{
  "n_layer": 20,
  "n_head": 4,
  "optimizer": "soap_variant",
  "lr": 0.00452,
  "weight_decay": 0.06,
  "decay_fraction": 0.71,
  "decay_shape": "cos"
}
Each number is 500 + 50 x the weight over its row's rms, rounded and kept within 0 to 999. Layers, rows and columns count from 0. Numbers have three digits each. The size before them is the row's rms in percent of the matrix's.

# layer 6 attention output (transposed), 256x192, rms 0.11, rows 188-191, columns 0-191
100:436515519511534459529427538464516493496511589440472453448563593535498488494525486499488435488524421432390493478509431508397446396511435471473443482540503486535446509536432516380462470554489529487415460481449485480506423474501570467468537444488433426446508472482467537481502515462435573442484582516522454500453386530462462454524502516539513492534518490490487494474509567533398523465561400528634543560486425535550473457529429512441523511506416419446453458497529487453523442365509515444374563568531524563485462490504442523498496455501545433505451386548634562594561479437480550539
087:491429489452480553443508515410505462429467542574386512498507517488579534550496506500479526602551474507389549483466500607555425482650466506597534527618530561545481483537415496521517573512497499446399515509476496519446482535501488547470562466475504453520518437519548482505554465430454565553470482535488578629449544453418441516460579543566479503404581537481470499492440367506478575472491423498531504451454568501514505553529513566568500460599520513505513539548503464512597502502501568518512471588493588514506435580505481568629557489482501574516510526534459467546488491544577512551
096:527474517510473517440482483449516597482515433447588460486480408500527492377391488495468497459508397549494534491546527503526544523463558436458486397403521574557523549467560498548501445450435489448527537551525484465500563610579487520480481513437535470514570530599440483503523528475519533530489339465521578521519610416608480451483465452480504465423472461480415401555507521502501485580427392513433550406521559584426528483527541510512544517506510527530572493540467430463460524534503459526469491499480446416487553402477536558538518524537502568417507579479436509378519518513532461530
092:483562566545463453506495600527419524491558507458537391547500435459552565479444512425475501509543508513431526519493493546521500544467485511452397497569642527519574456473574520436493449578420425427479577558473560504601575478454452477605519512520475505520522530450451411528481569468489517537558462501438542531517525475575505517485448426563464566462463580451553463542548510542616499526506392483534418576447517483532511476490515541477554507495538496477494455547487540522479557569517516536459485496479472403406520442456508557463510622501496503410437490549464526342494572483560518606
# layer 6 attention value, 256x192, rms 0.122, rows 189-191, columns 0-191
083:427455429516514405518516537523486498504462501468469610485506543556485510505413525505500472554513491458494498541557509537554495524411516482492582512475461532421473578518437372497499415540509523559552519478561533518531506493569526505511554493508554537460533455527510586504520533486499597440570524523546640440523518509585533503582425437484601437591442504567529421458572461543519508526473562517542478541466453360477512526492470439434503426413541443498456483547565485397528446475508468434538498426532363498431501522489581473408560518503465528483488524459594607490483508484524423376
090:561541538598501508530474455483437536499461548490434512541513464491484512583559460445527445534415543483529437469544524509460479484448491558474509542464550452527390463517516493494436437592489529518499478412499524492405443480393401398539476573481487565536480522484498519447530486468533491532542481529482563493569546574455566425540609457390541590508564523439543570496511418547523622553623470517473378583403427497485540576445532492490411486568458492453427509480428577573506498515525559489555488492465395503473510499543436433532537495542523499491504567458476524572452561496438434533
087:548545396475485548505471381416530486508462473501480564442529580487450447492546407504488406569505518491457540532457486390487493475585519474603577605565423417487523525505538495498523430497481506567493488470569415518431444479516547569476363459506487522504528445551536532489499514565530466486406489470452545525522488513478528460567561476543458496450630579508569579556493476504405442528492508541453519513568519565478575451597475494541402495439398480462475522414494470508500560421451538609505464462526460574528510515484436524477508436554529436501574584403530542469459481511520468538
# layer 6 attention query, 256x192, rms 0.189, rows 192-205, columns 0-191
103:441524440486513507461459476447458476503492423510484413512541456506473514463469524490583446475561504476444438443510535578486487516448502537498450448525478546509483423416479415481477586531641438476496493470527586477552559375480534442465472513589485472517515480436517578505587541482531572499565486397528463572527568483443500433431557454461521532502498496470484459539512453463479551587509536496411490475535451531607552473490448435534567418405420524467493443531495481538495410503547425427500590507540540514492477490438447543598513649484495585596511550535446564596451463546443534418
108:533414456437574443507508446470472530564549483500581483529586543520429532507522379475494501574461479541560527424555489519582569568459427500564523495613414523398495535423511534511472435414480496509411479539422469486545471479448605499529509459532570553424530538469547402559473517532484505488408520487531520532498521444436578532428529461525500531520471478572474518513433441504424470457516508557504453536408593508536545546457506524473595457515412470555512435521481528464485488476549513571528557436515521526495499461519440524568537358505497468393567496504587485501595623491548565533
147:422464553429486418495537478509434458452537527457565540471503532458472540538481450542531509503509474484504506459467492509474513569520455501533470476513471462489482547463410448565365407416500599545530494494502536402571455547438544527577489457526572497531468552568496472508507476477495518543507495564454616444477482522473387452612537494522532492587556566466420480475544468548449507377588425509523514473361529538430419500546529469557460444551436466592440386507630451512548540526512492538544437529501476496491429534471439506457539574472533554510447528519493450501608468482495622533
111:525461439573547536483511463374475446603534442581509514478496553483502459517500497517470524498544609512493480498536579512468518576435479550470585474489524481465520474566525523596535541400496516469489489447477519477519614508498471468411440447393496533598474517528513592464452483566527551500514479570574522413456391488499519513587541505599471544498460490540545480453507547469450561502501494483536355428497460486515548368527446499472555467466628515439436443372510518505530521507570480578434629442568553459480542542565525480513487481488487472561475472454431436478493505509412504470
087:464588503548484611583509436591512425482491468483560466498481534446519497508540532539476474507446565515579534492544577510540447514605452472442482504527503519483549460441518554473584518483448566552521412506437555502514575494455498416501505520475482498652523458440529516547495502500515548394496482508524527562519539437513547623415466555541489505426484524467432509545501480585502489544554498455514440456539539591552585444469418612455451508357565465526570433462469499472387559408494422511438456564481529463429610500575416550531511479473482533533532473468466490397484520493488519516
109:541569537532388363470554514599524503445440564512510444546548538535554491429503502513558491499533481523511520496524474397416575551474436540536519510542500568439411575605557514444421494426467649592520470493493529365531454425487608561569590479482511513583454508495456435521562471462533540573464414486516595510527496499562489467505465565544552477522428516428524540495455481520444452407549468435485477533392532549454481532483506512553475498556497481562483539454627524575513495517543524512538497498446538450516444518465474503481488469536545548418464568510457489564482537483458565473
088:532622478528452416438500481548518463411491578522447442523594517542540465456473516509510461463499535476535551459558515429406510516603522529504485492507516549487474548569519548439446489492408571552547539447410554422574392465527598456604516540517541532553465483492405466456528456485512545599448406516518537505615523543571481487512452527563584480474444540482526490469465512474412375367462429467555469581378493535456475549539529592539484492537527495600523566477505461528532501517451562491476483492464540509558500505463465575479459511556487470531415560550502552520450525576508494459
075:512458479497576471535557519450496575452548610549471575482462485474489450421510455500536494483449512616553486553452433454604539462446565507535517364434443579601542489461489536504473471481543475455479572500539464574413512451497419530513475474523543514418545464451479448373461508573515553484604468552382450473480496478503394473522567478527395484455535465491431543483559480537482459555429478604486588512477525478634489442473512471522544486498473521545572562536431509452460411477513497484543476459475412548621509526459462508463507435527570540475480473504504535534466524413552553503
067:552454513523569555486501476499558429510457383465498471517529435450556492517553503526410578470568524447501513461435521550515504550521511505530435577493574527415537534487377428462506547453489488543533520515484510503474469542469572453535463430472540445633503506544484520608514567522391485512412531425574537566527505416522543523548451523546553478500541450518580470541495531497493558435524543422485465358486512491454614529469479541480588467398452500489463414547530468523563664498549446544436527424558558548410512483547485515513456581529410474492574508469461487502505500514449431521
100:559558555482419501460438507584494492498479502406530454553461578499561575496467591445493471552407557477507543461533498499490470486502370469512613533467522430391467519507520521421494573490455585508570458459491496424565461493537551480483501586488440547518442536543480512587489502502490509568423448529576551576491557492567580452469482551519606500518463509414526418489413517475472522411553446438494409532391519505485460511522532479528465486494521630424502576447546439527538513563395491558513507523487608431514496472484494562505439416558475490550493565570493498450448468565501431455
079:473516528443471453462531465465459491487559511510474434452470559553476533423485492469624426553408535585456493511586424463448525470512503496421516497534452492515489523533594593469498461533575508407396478519503532505525505483483512541509581535507505566441526449478430448450452461493546622445545441502364541453437598530506504416515525502478434495483436506487478465449475490557464404524510440533507561588492467472596490489562543492514448447585507523419560553521530417442512380579474542507495557543372441525499490475367542514473498518483601550513400467566459533522502509439554492520
112:475562497514530472520469619434524568528428541464563502563404477533452453433543434554498562466543438427522425519552506486546537557496492530470491528591543478600539485462538589503407508504529354484443530521525488460549496545514552543579463543492493351484561479497534528518549489539545351448493457482479453523500491547529420467500571495478460482476478575473466534542638514513528489631432529551515526505548511598516380540419496494500508465487491416461494443497472549601436512500499569513431455565584512481493495550513447442509535467544553473551509514465479495561554463413532592504
097:489547477492489565471468410493514559476515541466565539535571548445469609514486508414474514510490534547603484523479484435387543452510424482588483464474435461465531421544477451493474503527451448482487409366565483519510486563614538565464537528398479498509489571487502477543419575424575530550539429468564504561455503500449561564448482563568468602498539539497425424573556461446507522456507466495568387512438574499460481456483556500523400574508413536526458491475533516490442396471517493516487593597556603431465547561504480501521467540464590498477444521442477541486481488468486560464
087:439516522400542404577455491479524550484480506717460472466548488479503520502450525497538495574552554538540426412547509414508610457366442584417555423450462409488504556517571474517557529431553503469476451403540437526543473438473469543549447495434520539498465520565456547463489471526571513501509523470419486420544490520502498468508549574497546446493452491505451527477472462529488444529463428574436568521529513452634576480483496510456542546524466592549501562547499539511467409474514515494554514466506437589504475530389539422494470536494507496500435471504434518418493452484420494524
# layer 6 attention key, 256x192, rms 0.173, rows 192-204, columns 0-191
136:482595455523448519455436564462517515554434593418476572516542554545514422486636506490513427468476487549491543482555448445529552509550429522392478553460609467464522506521473521510449442468437509427614508497475402567473487477506571477509483527460478388459480519541566523465566553484469543477485490456503472496501440512538560486586564495502413416442493527559498420403562491509492458509618541514500498496524517514485484456575504579501412513452333500466462473527463614467399566565507562518512518557530506522485445509451564606459539545438526477471428466501455437418493507498507469547
128:434465512529364505426513566535464554547540521498496540545564452409495444571491493524457548487431493469590470586537497423412462499507462495474511523436481513554542454588467510470418516546580525531628503531537548503491392458495479476486474563453596582465580533501611546493510526499549558515570504482370436514408393513427541529471570539457527449526473524481406553537453475532498436561455488457417532449512517540413465476438518452443490491574532519541559499482472489578568482522479444461458497517555432470486503493483496554496498535536532461479485463382549406577457507439575610508
122:506454545495508451453568452449471449562573488544456474416495505545546451534444442568502479426542534518492524545425542565496546443511559501418515471389550530569479518557531479509575532457486563365512490570481438497538504440587562498524405500500520488524541479568418535551493491590490478450538547482572390514468570537428502351424537487480567500544441503427515498531559572430523554531493547502541488426528490484483466401463518658552472469545533558507471524488513359528491542393476491490448461575466473550501500466477527405538466527527450468484500560517463512477560485621545511449
119:434490429472576506495528541555514450502543496497484444467510477539574547440488455515501540418537376571377466452451529618531545367462542529513481549524491542485573415476489503553554488483578524475412426536518494533498547511447503562523521571459404585555431529444459423421406491567466565578527442517512435522455504517524469523506483510561492385511501521442436442525600513517540544548516593443476492498487531530574453447470500512504407513529517456558576491468448493531537480567463497388545599520479538576415490433530488481443542505425484495448554609503456491391532517458512518516
113:610426526530511590524466426489387439495472519430471432538375484404535509504421519503517459462573636578469477478420495459490572515556538412508489519464562429469492457530473424466513446525448444440407476590529502519566601472555502510540561343534514527459494511477433487550528498525498535511455596523512505568509583474569486527507495488534582516450521468496529479538488513462525561458461489469604568549487423449503475526556497429450463491554528486452484557516591522509474469472479455567535495519464466489514445554585422344487505490560472583532434472480490492501499411523464533567
098:566446528550568500518550536481494439496511542524452400506475615497529509524528498496533512443474544612509499557389432536412557477541483557487449534471518647459489445510554529511534456459403587519539586500534435402480565457567476496552525429510467481490433435545417474515520487516455564523570467552543478565475503411458428432510557525428553486577494490492491542368459521403476472558434535484543497557423482565500503468503555534592501320550536448502486496479521539504513450503555538493484529566467438450571477577436525577519474532560527517473516548517412455544443566528493515495
067:524519509483496496476535483547585567431477598526493494439479516502518502573460482576499528582491517552634512558451425479569522450479490444445437485569444570546575522540466446499476571448483519484543587366396518436427517506574502532446460527574447456479483431509485520445529515522493495536537425485517502571527499513460480430505492451507401512534480516493460559346450547479387443496505484571492462458544472485496490470470478616558601463450514578421560499432431534468568527485484546458482458494544469468505446465467442529525387432509597544449464614461453460471504595571517488453
096:405541463540438468476426502526512562533534441489561470522522442582458522490545415428457521433540476443538512432562586581547467461418474446476481459554488349589519513518470473408462529519565490552577519496550518572505479476440545447456456512505511567607616546499527491504514502520510452514511542421423510522472533452466501540543512490521446582517487546634534431611480525594425503502550465475538533458507555473437490524474466490459502664391498552404536452543475508426460588517542519486503442511534480553403540442507527451535573524473464445538512525507584558433516479511527471501
068:566491511514519528513520488508475547396462570613464451538525540584556516473501489536577478491415547538503667524460403498515579510529522505479408467522534562469500496525599490514452507443501499464515501417461503509516566490482487539477538528553593396349456486449448448428571536498520471492508426526591513605505539466666416414453505479444504477513515530470517522390492522462506452431476531536472428513407475553529527584553564587519560484550502547490493515470536454562544475420442522453451541504492481446574519577478456589427449518580486525432517531480493482456497534472537477502
074:440554505457518501508446507517575526490549515487490531537542461514516446506384469458431553477552544397602552512496564526562435456483508525563559461462392530516539454493539411458533571474497508568524587516540526468449442554480497545422536401497505546461482537428412485493453462432506457570531492452490501569453442471546512556505411442574468519510491471509613505528510499476428505407598460534520490615416519453438512517531503492458571469474446533412501465482523521469619507511497517532628552457502543490477532482517455496397489589556635508420509577423533458459489489419411431475
092:466522466540473466489491480501532458536498458496535528523508473499443433442520570481448506574539422485440475462467536526452493511573480476466567467453568473457493463479481469525566520529498468475423529600591491551588538514506570470526543466474409565585550521550488523478407546528566416460521607502502526377512560489408460492575506368575485515516588448521526547420535507485566539467573496418529547383592464526501541422554451412490521504452547469540524472515457586475461534458434445460484599471424497410577586533538582510450486544367475441440475505491494547567483555502448491566
090:461481587480505482424606469515579463474470541359515509446481433612608527479595399418559476483519500503523409487507537478431410452454443514513520488539464508586505463511517488573471412532416575413539423461509479465436473458487450494550493535470479569489513527527528545481556524526496577439432487451428486467557577548360536539460495509421504517482472534491527501551524510560482549550450450498379527468571431480504403569431496478609438473536493541502551529507452491473524483531471542507519467520531522486519483458521492483424455366526441506579585531520532525573420525558576536506
124:599419544566583464450512561513508432527565527507642482486407404462528648480546463543460547383504461535539469510431619473433434502385466519558443489385578467410516497520487502515529602503484521555542513517486558453555458478546540447500521556524471498518487553457532507461455469435482467443404497529428573551543400544553509514577462529521442462517511530446439553536444529513506453564502504493477488515484492539505526490514480502436527460534472471495506524497504449520391411517489539572450591403455493536441491612562466485581542525553527423549452479509522457496505415480481452474